config = dict(
    n_layer=13,
    d_model=64,
    n_head=2,
    n_kv_head=1,
    head_dim=32,
    d_mlp=192,
    vocab_size=2417,
    activation='swiglu',
    norm='rmsnorm',
    norm_place='pre',
    norm_eps=1e-05,
    positions='rope',
    rope_base=10000.0,
    rope_fraction=0.5,
    qk_norm=True,
    attn_scale=0.177,
    bias='none',
    tie_embeddings=False,
    parallel_block=False,
    init='uniform',
    init_std_qkv=0.047,
    init_std_o=0.047,
    init_std_up=0.047,
    init_std_down=0.0,
    optimizer='soap_variant',
    lr=0.00996,
    beta1=0.95,
    beta2=0.99,
    weight_decay=0.035,
    lr_head=0.0126,
    grad_clip=1.0,
    warmup_steps=132,
    schedule='wsd',
    decay_fraction=0.881,
    decay_shape='linear',
    final_lr_fraction=0.0,
    batch_tokens=32768,
    seq_len=512,
    doc_mask=True,
    train_tokens=80970000,
    steps=2472,
    dataset='wikipedia_en',
)
Each number is 128 + 24 x the weight over the matrix's rms, rounded and kept within 0 to 255. Layers, rows and columns count from 0.

# layer 6 MLP gate, 192x64, rms 0.248, rows 0-104, columns 0-63
[[138 115 127 146 128 156  98 136 122 165 108 112 147 137 125 112 169 113 112  77 109 147 144 152 133 157 125 145  99 184 176 107  79  83 109 116 128 119 131 117 110 174  91 137 152 116 113 111 142 157 124 144 150 106 142 145 165 116 153 118 105 151 185 160]
 [107 137 126 159 129 159 122 142 121 100 136 149 149 155 109  94 143  97 136 132 118 128 130 127 159 105 106 117 139 154 150 153  84  66 166 105 118 163 139 173 155 118 120 119 121 113 143 123 147 158 121 125 103 131 102 103 127 101 169 100 143 179 119 118]
 [125  96 107 130 109 165 120 103 115 139  66 141 143 102 131 117  99 150 105 134 112  84 110 112 104 140 133 113 143 121 147 162 135 129 122  98 113 124 157 136 137 155 135 158 142 105 122 131 141 125 138 106 129 152 138 103 128 106 138 134 116 118 149 122]
 [ 91  99 134 152 155 132 119  92 144 129 132 132 138 129 150 126 106 135 132 122 121 101 143 103 169 155 134 105 121 157 149 157 155  81 178 142  98 123 126 123 166 138 158 136 139 107 149 113 115 140 131 127 119 138 126 174 107  98 113 132 130 167 102 125]
 [125 132 172 145 119  90 149 145 157 136 133 123  69 145 126 149 119  95 193 126 138 145 149 172 112 169 168 122 110 136 124 153 129 142 155 148 123 154 132  97 144 132 139 134 110  98 145 146 150 152 124 135 149 140 134 144 153 146 159 166 104 140 123 147]
 [114 129 145  93 141 159 111 146 116 150 150 132  72  67 129 131 182 143 127  99  77 140 114 162 146 118  90 132 102 130 134 129 175  84 140 123 139 148  99 119 176 105 123 128 162 149  93 166 142 150 120 159 150 122 112 120 174 116 105 100 128  99 126 129]
 [111 120 137 148 144 154 141 129 117 133 127  87 149 149 137 138 141 132 145 132 136 175 169 113 136 156 107 161  95 123 166 131  86 128  78 163 157 131 136 148 139  85 121 111  93 147 170 139 127 137 143 101 162  93 107  79  93 126  85 131 103 141 142 127]
 [107 144 142 106 122 142 121 107 112 132 163 108 151 133 113 137 113 129 147 127  86 122 162 147 120 123 115 122 112 156 125  80 152  84 131 157 108 115  82 145 106 121 180  97 120 108 163 170 130 147 163 172 108 128  95  78 124 120 116 143 119 102 135 127]
 [ 99 102 132 138 158 103 141 137 126 149 125 123 129 137 125 135 151  61 120 150 129 152 118 142 144 110 157 121  79 104 147 110 156 141 159  83 112 172 122 115 136 149 122 123 146 140 106 143 128  90 146 145  92  91 141 129 163 126 135 151 131 133  86 156]
 [108 165 176 111 120 102 127  97 164 101 134 139 162 103  68 126  95 114 127 114 121 134  78 162 114 146 155 152 115  99 136 110 115 149 138  88 123 153 112  91 144  95 116 118 147  94 154 133 125 125  86 157 145 142 134  96 143  95 117 147 152 132 107 158]
 [101 111 127 139 128 128 118 123 132 125 141 170 138 131 159 119 121 137 124 123 112 145 113 161  91 131 175 120 128 148 139 125 123 126 172 164 119 138 122 143 139  83  88 102 131 148 114 149 162 102 104 127 140 128 181 188  95 110 150 158 125 169  75 136]
 [146 112 126 126  87  92 140 169  91 102 100 116 137 163 100  94 141 106  98 110 139 163 117 107  91 105  72 173 103 136 168 100 154 182 119  84  94 142 110 128 152  86  96 111  99 198 130 148 165 143 105 144  99 121 110 123 152 155 126 120 135  84 145 120]
 [118 130 132 119 148 118 118 146 117 178 131 100 147 132 130 127 172  96 121 101 119 137 123 130 174 147 107 111  93 104 144 113 125 135 103 177 116  98 113 141 108  90 134 125 171 139 154 203 115  66 140 118 137 120 127 140 135 110 134 131 147 121  90 117]
 [121 109 117 146 150 145 144 145  68 132 127 121 145  82 132 106 136 124 136 128 110 142 147 100 158 163 125 120  98 147 112 102 111 104 117 116  92 153 155 140 142 131 126 107 116 128  93 141  96 144 129 146 129 127 142  95 137 161 125 135 127  87 131 154]
 [109 110 148 123  98 127 117 148 117 109 110  96 106 146 117 134 139 101 142 141 123 147 133 135 170 143 112 122 139 175 141 141 112 133 120 121 150 146  96 188 115 127 158  93 174 150  56 144  83 106 151 114 108 138 101 122 145 135 106 131 121 123 113 148]
 [134 121 170 142 120 124 176 118 168  87 157 147  79 141 146 134 122 131 144 124  75 137 136  82 110 129 130 162 118 123  85 143 138 165 159 144 113 132 142 121  96 122 121  74 108 173 127 134 125  95  93 142 109 134  92  93 128 126 102 111  95 148 141 154]
 [100 100 163 106 122 120 147 169 142  96 158 122 110 176 102 169 151 149 170 129 111 133 152 111 124 143 130 132 116 122 113 130 104  94 113 147 113 113 121 110 129  92 138  97 135 111 104 139 148 121 145 112 148 154  77 117  90 106 113 171 153 118 141 128]
 [147 140 180 166 118 104 148 100  94 113 138 129 170 126  93 139 139  91 118  96 128 132 130  99 157 151 135 137 109 106 120 142 132 160 141 118 124 143 170 141 154 138 141  92 123 141 116 147 134 122 174  96  99  88 109 156 144 146  98 114 177 124  92 182]
 [125 128 116 103 148  91 140 162 140 115 119 131 163 137 116  93 147 120 173 182 150 100 100 104 112 133 128 106 113  99 155 129 141 125 125 127 153 116 133  84  90 151 160  90 165 163 126 105 135 147 118 114  89 131 115 138 154 106 143 176 132 141 124 128]
 [139 104 135  92 108  92  61 164 143 138  69 162  97 134 155 101 130  84 106 138 161  90 157 141 133 120  79 146 100 151 137 174 118 133 122 115 120 104 182 140 115 147 126 108 117 130  93 138 165 129 133 151 121 113 144 124 107 146 139 140 128  89 114 118]
 [149 154 142 119 121 126 128 118 130 102  81 145 105 133  94 100 110  90 151 126 141 129 131 145 127 111  62 113  92 146 127 154  95  80 151 127 105 138 134 156 143 112 121 123 123  89 119 202 155 162 134 118 133 120 115 137 130 150  99 138 134  80 134 133]
 [103 145  92 140 155 134  87 135 116  89 154 121 148 173 109 134 138 169 138 162 150 121 178 117 109 166 130 133 133 108 118 133 116 128 149 124 116 136 158 108 134  93 144 124 158  98 142 111  95 179 152 116 147 120 157 104 147 101 142 148 167 143  88  97]
 [113 134  97 181 150 178 110 157 122 130 126 149 121 130 143 151 126 149 171 125 124 132 120 122 130 129 128 137 161 121 101 107 122  99 185 136 104 112 119 105 131 155 161 149 132 154 113 113 152 129 137 108 125 181 176 152 154 114 162 168 143 138 150 100]
 [ 90 106 145 116 134 136 117 132 108 140 129 109 108 117  95 117 124 128 157  82 138 108  86 100 135 149 114 117 116 114 110 126 155  98 152 146  91  78 180 151 179 110 169 122 179 147 163 149 144  80 180 137 128 113 144  84 128 133 163 140 136 128 133 135]
 [145 116 138 167 151 125  87 120 159 123 134 118 148 120 112 107 134 121 149 142 159 121 119 132 169 114 119 154 181 147 122 116  93 129 161 140 109 109 119  82  88 112 132  91 166 100 153 148 161 117 145 110 110 125  94 125 132 152 147 109 112 143 133  94]
 [ 93  92  93 140  73 114 115 119 130 129 124 154 157 152 114 126 107 136 124 123 139 109 183 138 146 122 121 139 122 138 142 125 103 146 101 116 154 153 116 106 142 101 161 127 104 150 119 110 176 138 152 148 154 141  80 152 131 119 132 130  69 138 143 116]
 [ 85 135 112 104 151 169  98 115  95  94 113 128  92  70 141 156 124 133 113 126  98  80 197 136 147 159 156  94  99 118 178 102  94 143 128 142 135 131  88  98  90 148 137 150 162 125 143 108 139 123 158 128 120 132 114 147 129 126 143 127 136 115 105 142]
 [119 139 133 120 139 146 126 153 143 113  99 187 121 135 129  78 126 102 131 133 115 117 151 146 149  97 162 151 130 100 123 135 134 115 177  87 149 137 100 149 117 159 190 143 130 122 136  81 135 118 146 159  97 129 141 120 125 127 128 131 139 165 131 122]
 [100 171 172 154  83 125 162 125 117 169 150 150 128 135 120 128 134 151 157 112 140 126 167 125 152 132 127 119 158 137 125 133 119 131 171 134 114 145 134 121 117  91 119 101 123 117 128 139 157 125 132 109 100 110 143 156 129 156  96 103 110 138 125  95]
 [112 111  86  92 132 147 140 182 127 144 160 116 150 144 134 131 117 118 142 113 107 154 102 164 114 141 101 116  75 111 133 102 125 127 155 135 123 146 119 130 153 110 123 121 142 109 173 158 111 126 101 118 117 121 119 124 140  79 159 101 130 153 135 125]
 [102 149 162 133  97 136 100 108 116 100 140 119 115 128 119 121 104 139 163  89 156 112 148 109 128 119 104  95 131 128 105 177 115  83 140 126 132 137 135  79  73 116 107 124 154 151 140 172 149  60 118 117 135 133 153 139 112 124 107 105 146 106  91 141]
 [110 153 106  96 126 156 118 121 141  82 129 126 136 155  84 121 146  84 123 131 141 126 101 159 154 144 109 150 119 107 155 136 165 154 122 173 156 161 125 110 133 168 126 126 126 160 115 149 129 117 162 135 129 135 144 127 162 168 101 138 114 155 121 119]
 [ 88 104 119 123 139 158 126 135 154  64  94  85  94 135 138 118 150 137 122 101 126 122  73  99 141 162 142 152 152 142 117 123 161 148 164 151 111 114 149 157 140  95 117  92 142 127 116 184 138 111 146 162 154 138 168 104 129 126  87 124  91 138 148 127]
 [123  96 147 158 101 127 113 147 177 137 175 112 116 156 109 153 125 168 121 128 108 159 131  94 127 150 110 149  76 131 114 109 115 108 144 117 108 128  56 132 117 131 125 105 122 113 124 102 152  86 110 111 112  95 117 128 139  88 164 155 109 116 123 102]
 [115 110 134 140 179 112 108 113 128 108 135 134  85  81 127 133 141  86  78 110 124 141 138 112 133 214 144 123 112  94 140 162 165 152 144 173 155  79 179  99  74 165 161 135 131 127 166 128 135 128  86 143 128 164 141 150 155 138 173 151 140 102 104 118]
 [ 83 148 120 157 154 114 109 161 142 145  99 120 153 152 153 134 137 154  97 118 118 103 140 107 138 136 110 124 132 124  92 130 128 116 135  99 141 115 128 123 111 121  78 159 115 170  92 159 135 124 110  73 113 152 188 117 168 124 163 145 153  96 135 135]
 [ 86 131 104 112 135  68 134 120 144 133 141  97 147 101 138 130  98 133 153 151 143 195 125 157 128 153 158 142 175  75 104 135  79 103 129 148 126 154 130 126  69 127 153 117 115 139 157 147 158 158 165 143 114 149 135 131 149 126  97 151 124 146 108 129]
 [138 112 146 116  77 113 145 122 117 117 111 138 102 148 127 104 116 140 123 136 111 141 144 143 120 115 128 144 128 153 146 110 135 129 149 132 114 106  88  78 182 154 110  84 122  96 164 143 134 142 100 147 129 161 119 129 160 122  74  95 131 105  86 191]
 [119 114 166 118 122 138 160 143 144 146 124 131 138 130 118  98 154  80 132 127  83 118 190 112 146 142 127 178 143 152 132 127 137 117 120  81 134 122 110 125 124 139 123  81  93 146 140 145 129 166 106 120 110 118 126 110 157 101  94 157 142  95  96 133]
 [135  97 199 128 109 100 101 143 168  83 158  85 132 128 148 105 118 157 154 161 127 127 130 142 132 120 124 138 137 156 117 104  93 129 160 148 101  93 120 113 137  91  86  97 131 143 117 121 171 137  95  88  91 150 132 147 140  96 129 142 126 121 126 145]
 [149 135 125 112 151 132 110  75 124  91 124 116 163 143 124 144 135 144 158 131 142 141 101 130 118 132 155 137 114 107 150 157 126 103 147 162 126 104 108 148 140 133 139 119 123  95 125 102 122  93 156 109 170 121 138  96  87 107  95 118 107 118 125 130]
 [142 139 128 136 139 137  87 178 154 107 118 147 124 114 180 123 106 128 151 121 104 126 130  99 105 145 128 144 117 122 130 122 100  87 149 119 115 128 134 142 115 162 148 107 120 153 116 135 134 137 105 126 141  98 148 148 134 142 129 137  95 158 149  93]
 [ 88 156 203 131 155 133 125  81 123 133 144 130 127  90 147  69 125 128 101 103 143 186 123 144 148 126 120  93 128  90 141 165 135 112 172  93 130 111 136  80 118 117 134 109 124 100 128 104 146 137 123 163 121 114  88 158 205 145  95 111 136 111 153 142]
 [132  97 166  99 168 189 105 154 127 108 132  87 136 106 125 143 126 145 109 129 126 107 128 132 145 150 141 142  86 112 100 108  78 124 158 164 104  85  88 112 175 125 153 102 121 101 163 156 100 162 123 125 179 109  75 124 103 109 119 125 135 124 122  99]
 [137 127  98 120 108 114 127 123 149 133 105 123 165 115 119 111 116  97 133 115 146 132 105  59  91 141 111 161 146 144 140 141 120 141 127 147 133 104 136  99 123 117 135 104 127 143 142 152 129 137 133 118 139 126 133 144 151 141 135 125 127 135 140 145]
 [119 153 124 165 146 153 119  88 115 148 115 119 175 128 140  51 134 130 130 143  86 165 128 152 141 135  82 118 110 165 161 102 119  72 119 157 130 129 142 163  91 158 185 137 153 164 147 105 120 110 133 163 116 120 126 146 126 117 161 120 169 120  81 135]
 [148 136 115 102 151 127 130 114 160 104 157  88 167 152 134  83 186 114 145 163 123  98  97  94 107 160 104 119 114 149 142  62  87 107 115 193 136  89 107 154  84 138 127 176 128 145 144 134  73 124 162 155 100 159  86 120 164 133 126 152 133 113 143 123]
 [ 98 114 130 105 118 112 168 106 129 127 154 151 143 122 155 141 155 137 122 132 133 148 129 128 114 130 114 122 149  86 131 134 123 128 120 150 104 123 121 122 147 109 125 127 147 119 137 109 176 126 121  90 140 162 158 153 133 161 106 129  96 167 150 136]
 [116 148 140 158 161 148 133 133 113 129 150 159 118 165 167 139 106 134 136 114 100 145 163 125 168 177  98 121 119  86 104 160 105 104  63  95  88 123 111 109 142  62 121 108 131 150 110 117 145 140 127 101 108 117 152 144 166 129  99 152 155 134 114 112]
 [145 135 113 129 106 149  87 123 141  93 119 158  83  92 112 109 149 108  71 126 145 111 128 127 107 126  97 131 121 130  83  94 139 121 163 154 111 121 145 132 108 102 117 155 155 117 122 134 176 144 100 112 161  85 155 149 161 148 142 182 144 107 127 110]
 [ 68 110 185  86 115 117 160  97 140 143  73 144 145 132 170 135 103 119 152  99 152 154 157 155 132 127  97 129 119  95 138 122 119 116 140 111 152 115 132 144  87 134 122 113 107 165 125 153 159 143 156  91 127 146  93 150 117 165 142 143 105 155 117 106]
 [ 92  97  98  77 149 133 138  94 116  96 131 125  97 131 138 168 122 186 132 126 175 100 163 138  84 144 182 156 134 155 138 162 108 155 121  93 114 121 111 115 140  76 169 132 148 114 126 168 161 110 109 181 148 140 120 147 128 134 109 135 121 165 139 174]
 [105 133 111 125 126 129 137 120 109 120 143  99 134 131 133 154 104 169 140 135  73 135 129 194 175 128  90 128 100 135 156 104  81  94  95 120 121 131 191 120 159 121 139 119 114 131 116 129 135 123  99 111 141 110  89 133 148 131 127 103  86 120 103  97]
 [133 140 182 104 178 168  89 127 120 124 112 115 133 116 176  78 178 109 137  98 119 141 145 131 129 110 116 136 100 100 104 122 106 172 122 148 149 153  90 144 135 121 128 169 125 120 140 176 143 117 135 144  81  98 125 138 122 152 104 131 139 119 100 170]
 [144 125 115 159 158 124 153 117 133 122 159 183 109 101 128 161 129 133 162 141 118  82 144 144  93  75 104 140 106 117  85 128  97 132 118 179 135 127 144 135  96 109 199  98 154 110 142 113 133 108 110 148 154 152 147 128 158 105 146 118 122 124 117 148]
 [151 126 108 157 147 165  97 122 116  90  90 118 159  97 130 142 160 162 109 115 164 128 104 137 109 100 135 166 137 132 138 150  94 154 119 148 107 119 142 132 129 115 111 108 123 109 122 104 179 182 129 103  99 163  99 156 112 109 105 135 148 123 148 139]
 [141 123 168 103 143  89  79 133 137 159 121 141  98 150 129 112 125 124 132 117 104 140 105  97 135  99 162 129 113 124 112 122  93  90 168 142 135 134 179 148 145 144 132 114 171  83 160 141 114  63 127 116  90 117 111 140 151 118 116 119 141 122 135 132]
 [162 114 120  84 121 171 129 108 126 118 142 157 132 130 132 139 131 116 146 118 117 100  80 164 123 145 132 127  98  79 132 149 115 100 160 138 141 127 128 118 168 115 119 144 120 150 123 155 184 129  96 136 147 133 128 148 102  84 108 142 178 156 104 137]
 [ 83  93 141 146 139 139  83 115 106 125 100 117 137 145 135 132 180 121 140  71 104 109 118 131 144  93 102 100 146 142 138 138 121 117 108 133 146 115  94 116 101 166 153 128 147 149 122  96 165 128 132 134 153 164 131 134 132 140 112 132 152  90 128 134]
 [ 89 124 142 120 127 179 148 147 144 111 140 124 117 151 106 204 134 167 141  98 107 162 126 145 132  90 152 150 102 133 148 126 121  84 145 116 132 103 166 124 137 143 141 101 146 113 108 125 105 130 194 106 113 141 115 153 133  73 129 135  96  94 122 116]
 [123 132 140 134 135 129 111 155 143 139 142 121 102 139 157  99 167 118 104 151 140 112 156 126 100 125 127 130 122 150 120  85 104 137 143 109 127 140  81 116 133 120 113 135 156 159 137 117 146 159  99 152 156 139  62 138 150 109 148 126 156 109 128 129]
 [141  68 133 142 125  97 102 111 127  98 102 145 130 133 126 101 120  78  73 115 168 113 144 134 102 109 147 132 126 119 158 135 119 127 112 156  83 104  79 115 161 169 106 107 168 167 157 133 126 125 120 117 166 163 114 166 135 132 160 135 141 105 146 126]
 [104 135 122 155 151 158 120 173 156 142 133 169 156 138 148 123 113 120 144 147 112 147 153 142 124 112 101 114 133  98 146 121 112  88  97 123 104 169 141 144 122 136 163 125 171 189 137 101 127 145 164 153 129 176 111 106 115 155 149 137 143 148 134  94]
 [ 97 154 146 101 145 118 116 143 149 137  90 129 137 123 143 117 144 112 130 165 126 134 130 147 165 126 105 107 105 144 161 119 102 108 101 110  91 117 144 122 140  71  95 152 115 129 123 115 133 118 127 129 106 126 114  82 108  79 192 160 121 116  94 189]
 [145 147 118 128 152 160 132 112 125 102 118 157 135  91 130 127 131 126 138 109 163 132 117 136 169 167 108 137 136 139 141 109 113 110  97 130 150 147 151 114  70 133 125 135 110 175 193 147 140 136 147 114 103 166 125 113 160 156 155 145 138 158 123  98]
 [131 139 135  93  92 148 128 134 150 116 136 146 171 127 104 120 139  92 136 130 116 184 171 144 114 152 120 136 156  61 144 117 151 114 165  99  89 113 114  90 140 142 135  66 171  99 148 170 163 149  90 107 107 113 149 149 150 143 113 120  98 138 159 121]
 [ 91  89 132 109 138 157 168 124 171 132 133 140 140 115  99  92 160 126  98 131 147  89 139 123 154 164 117 137 106 105 105 123 159 136 114 143 127 158 129 135 129 107 142  82 147 118 161  99 122 164 141 138 112 131 130 128 160 118 125 165 151  98 116  98]
 [ 98 122  98 112 134 141 142 166 151 155 127 145 113 114 188 145 147  79 181 143 131  99 173 149 109 154 125 147 143 123 145 135 146 110 176 151 121  98 138 184 150 143 127  63 158  93 142 165 148 146 116 127 122 124 109 155 123 109 120 120 126 161 130 112]
 [126 150  99 127 122 126 134 143  93 114  89 137 138 124 143 142 119  91 109 105 145 130 149  90 151 116 103 157 109 111 120 151 113  99 162 115 127 121 133 126 124 106 149 127 173 111 102  94 105 116 173  86 128 141 135 137 154 172 130 126 109  96 123 131]
 [103 132 137 164 133 138 154  74 137 146 132 130 140 136 151 109  97 152 141 121  83 130 152 174 137 158 132 145 129 142 149 126 102 167 149 119 114 104 138 158 135  96 146 176 128 108 127 106 135 102  60 141 113 138 103 118 103 100 134 152 127 100 114 134]
 [170 154 138 117 136 150 108 116 145 150 162 115 175  79 169  93  95 100 153 136 120 178 172 140 134 144 138 139 132 120 118 101  78 115 144 146  56  89  87 110 121 128 151 128 106 130 128 150 127 146 168 157 133 127 114 135 135 168 114 127 117 164 103 113]
 [141  98 126 142 127 130 112 124 119 152 149 122 114 193 130 104 158 136 140 119  98 121 181 111 134 134 133 173 151 120 128 135 107 118 147 120 114 136 105 187 121 107 156 123 159 148  96 146 177 162  89 158 135 116 141  98 123  76 122 109 149  97 143 100]
 [123  96 169  80 116 106 161 133 153 121 145 130 126 136 129 162 143 131 116 101 173 115 122 166 133 138 135 138  84 113 122  70  96 121 117 134 115 132 115 188  99  50 139 111 129 163 131 170 163 103 134 161 117 160 143 129  92 121 136 159 146  75 153 103]
 [133 178 107 101 120 126 129 128 163 143  87 143 146 107 166 116 127 101 157 125 127 135 126 136 109 104 131 146 103 124 134 127  98 104 133 127 133 136 161 173 151 128 123 128 146 146 169 117 140 122 123 165 130 154 105 110 114 167 125 139  89 111  86 147]
 [121 133 159 133 129 135 131 132 123 109 152 121  98 135 115 144 155  81 139 125  98 150 173  73 160 178  91 127 147 103 109 140 124 156 147 123 175 137 106 135 118 124 128  98 114 122 144 142 166 119 138 129 129 124 105 153 144 198 106 121 131 134 121 137]
 [ 87 141 114 110 130 140 124 105 154 122 187 135  82 128 130 146 131 129 159 105 139 107 153 156 107 138 113 108 104 142 143 111  96  96 141 129 130 130 154 167 145 134 136  84 194 113 142 143 127 140 106 138 143 128 111 107 152 137 140  75  93  96  96 135]
 [145  84 147 151 177 145 140  97 124 107 124 134 117 142  89 120 125 101 133 137 117 178 150 150 130 137 113 156 102 123 105 185 104  81 154 161 108 114 140 145  73 115 116 124 103 106 122 103 132 137 150 134 116 120  96 139 105 110 105  99 178 155  98 142]
 [ 84 136 138 112 184 149 156 127 131 138 171 143  98 137 132 112 137 157 158 109  87 132 110 116 103 142 168 118 109 151  99 124 104 121 132 157 177 120 110 135 135 136 123 158 129 104 123 102 134 143 121 167  69 135  64  87 146  66 141 132 135 119 126 147]
 [115 158 127 119 100 101 118 183 148  91 124 126  84 142 106 116  98 133 105  86 149 135 119 156 164 121 152 153 104  93 192 148 118 139 140  85 133 155 144 153  81  93 158 103 107 149  88 170 132  98 131 132 100 126 139 143 123 147 103 148 125 138 106 133]
 [123 101 182 117 132 147  91  90 131 122 116  93 114 104 123 170 144  54 128 120 136 131 109 154 132 116 134 133 149 152 142 193 118  77 134 147 143 138 156 133 149 147  93 120 163  85 128  94 131 154 129 105 133 121 139  97 181 147 143 149 110  83 107 142]
 [118 209 105 120 101 154 120 144 133 113  79 131 104 158 148 150  93 125  94 118 128 132 131 198 156 156  98 176 136 110 141  89 130 136 157 165 148 155 136 126  98 125 124 105 121 129 139 132 160 128 104 156 147 130  86 133 114 117 111 140 107 111 142 106]
 [128 144 130 168 144  92  94  71 128 108 118 140  92 141 166  77 112 104 107 130 110 133 151 164 143  76  77 130 134 129 134 118 119  99 156 162 139 140 122 119 136 113 102 102 104 150 119 132 114 118 135 110 103 143 155 137 164 114 161 151 133 146 136 119]
 [122 109 110 143 103 121 150  97 139 127 108 132 142 176 118 121 135 161 104 119 133 142 124 131 105 137 162 124 143 124 123 121 176 151 132 131 132 127 146 134 115 134  90 122 159 109 114 154 160  99 126  97 126 129 130  94 152  94 107 116 102 116 134 146]
 [106 146  96 119 125 148 142 147 157 100 129 130 134 116 117 125 123 118 119 150 135 106 135 121  83 136 130 143 106 134 130 121 109  98 112 129 125 122 107 128 126 120 124  96 156  94 141 106 163 131 122 145 108 143 103  96 164 117  69  80 135 135 161  91]
 [104  97 101 128 164 177 142 100 136 151 105 113 119 123  95 118 118 112 143 117 124 152 154 100 133 107 128 150 118 120 130 140 130 135 149 122  91 101 120 148 120 138  96 123 146 127 143  98 140 125 130  84 147 164 110 105 152 136 118 127 157 138 124 158]
 [ 76 122  93 119 132 150 128 126 106 153  78 118 171 124  93 113 147  99 104  87 130 142 148 142 114 104 146 130 131  95  94 125 121  93 159 154 118 108 131 100 135  92 135 146 166 102 128  89 171 135 156  99 108 132 180  87 106 119 143 175 176  98 135  85]
 [132 119 152 106 109 130 125 169 185 136 130 135 122 154 116 133 136 182 137 122  78 160 117 118 129 167 178 136 121 148  92 127  94 122 123 125 109 134 121 144 104 110 173 135 128 110 118 127 146 162 148 147 139  65 103  78 114 141 139 170  92 160 158 138]
 [126  84 134 147 125 148 101 148 118  96 151 160 141 133 159 130 127 148 147 142 117 126  90 122  54 133 120 150  88 124 158 165 116 116 107 108 173 116 139  82 144 144 116 137 188 132 153 140 129 101 101 129 129 132 119  77 123 108 112  97 143 141 111  93]
 [144 167 113 126 115 152 111 124 140 128 130 149 129 113 175  98  88 107  82 105 113 141 117 160 122 132 131 119 135 137 162 165  77 134 137 123  95 148  69 168 139 108 100 140 148 130 138 147 169 172 154 116 143 118 139 171 132 116 119 131 117 114 121 146]
 [140 136 146  81 159 142 134 160 186 143 119 115  95 168 116 124 117 119 137 128 112 127 139  92 124 148  87 129 100 134  99 120 150 117 133 115 140 176 151 129  80 121 121  90 145 130 119 171 121 122 131 134  33 115 102  84 139 133 158  96 104 123 156 106]
 [124 136 175 142 170 132  99 134 145 149  92  90 177 146 148 124 108 116 113 135 107 144 132 136 150 114 139 116 134 117 162 119 126 100 153 150  95 126 104 120 168 134 174 137 117 124 123 137 137 130 121 115 117 105 172 160 132 104 157 134 145 120 133 153]
 [129 119 120 121 154  96 148 107 142 142 100  94 161 126 140 106 155 110 144 112 153  94 109 112 132 130  82 157 113 130 133 111  71 128 134 118 142 117 107 160 108 120 129 102 123 119 167 140 172 109 138 147 132 131 110 119 131 154 130 121 146 133 115 155]
 [147 162 126 154 128 126 138 162 163 117 142 125 133 164 134  97 148  99 148 114 153 103 146 145  98 149  71 132 118 123 149 140 102  71 106 103  96 159 191 118 151  99 139 117 125 106 164 132  93 111  88 110 134 121 164 105 140  84 152 123  99 137  99 140]
 [ 98 103 154  87 106 152 116 176 127 114 132 127 142 152  77 128 127 141  74 136 109  88 122 139 136 126 135 128 111 139 149 112 146 124 161 117 128  90 110 140 164 118 156 139 111 154 121 129 102 129 123 129 136  68  55 129 142 146 148 136 117 116 132 102]
 [ 63 118 121 121  98 119 131 135 146 122 208 172 118 104  99 143 142 128 128 105 116 115  87 163 146 150 161 140 133 120 157  99  98 114 136  86  97 130 135 121 134 139 165 152 148 167 107 100 139 116 109 133 112 112 130 154 177 164 128 101 107 129 122 120]
 [142 148 118 170 117 121  98  61 152 143 115  87 179 159 122 128 127 156 166  67 105 125 144 132 123 152 112 119 131 143 124 109 114 120  46 134 119 122 160 137 115 110 124 134 133 163 144 107 169 131 169 103  95 141 146 136 148 118 136  80 134 111 124 141]
 [ 75 184 141  96  87 127 125 143 167 122 131 123 149 107 142 117 112 155 118 118 135  99 140 128 120 136 144 146  74 126 137  82 155 105 133 135 121 149 125 136 169 114 131  84 131 187 127 137 152 117 115 134 106 138  97 144 139 130 116 138 162 122 106 147]
 [112 134 134 110  98 109 104 143 171 155 111 150 105 154 124  74 116 135 140 133 122 100 160 119 139 138 157 155 113 165 161 104 154 112 153 123  88 116 101 113 137 108 127 106 137 138 121 100 113 156 139 138 127 124 119 112 111 126 107 108 151  92 129 128]
 [128 104 117 117 142 109  92 135 141 133 160 132 138 118 141 108 159 127 168 101 178 119 113 110 171 183 133 156 108 147 151 121  92 128 151 124 138  96 134 100 129 102 100 112 105 152 147 119 159 156  86 125 140  85  97 133 132 133 126 111 132 146 136 137]
 [122 101  94 130 137 113  52  97 133 148 171 121 145 107 144 118 161 142 153 126 163 119 119 103 107 143 115 125  96 132 155 168 121 118 130 163 117 113 141 112 102  93 112 123 143 141 131 131 107 154 129 119 181 124 159 134 131 110 154 135 147 146 137  70]
 [160  80 157 161 148 129 115 162  83 135 142 147 129 182 172 135 136 102 152  71 149 101 155 115 144 169  99 114 111  88 148 103 105 114 140 142 113 119 120 156 109 120 131 134 119 164 124 124 123 114 155 127  97 135 107 159 155 127 132 114 119 138 138 127]
 [136 178 127 109 135 123 110 134 132 143 152 129 120  96 121 110 164  89  75 120 117 132 131 145  88 140 146 142 124 135  95  97 116 143 220 127 135 118 126 120 119  90 151 121 143 163 140 117 138 159 178  90 110 140 109 117 118 101 141 162  89 176 121 127]
 [101 103  82 115 147 139 142  99 129 129 102 125 127 140 154 134 127 144 148 166 125 141 151 121 113 109 113 141 140 179 162 116 133 152 130 103  90 115 128 147 132 133 126 118 143 154 143 148  92 146 102 170 114 121 121 120 120 104 122 138 137 127 124 167]
 [ 99 130 162 122 174 101  89 148 138 120 123 136 111 130 140 151 151 160 143 123 127 104  98 104 100 121 170 157 161 162  76 143 101 102 126 127 108 127 169 111 120 117 115 109 134 169 129 130 114 101 134 155 115 173 180 105 109 108 129 168 148 111 128 106]
 [148 130 127 189  93 137 115 166 129 152 114 112 122 135 127 125 138 113 135 109  76 130 129 107 103 142 113 143 135 111 150 111 111 152 169  99 103 124 166 129 149  97 127 151 133 150 121 156 140 151 112 153  94  60 113 129 124 130 157 151 164 154 137 133]]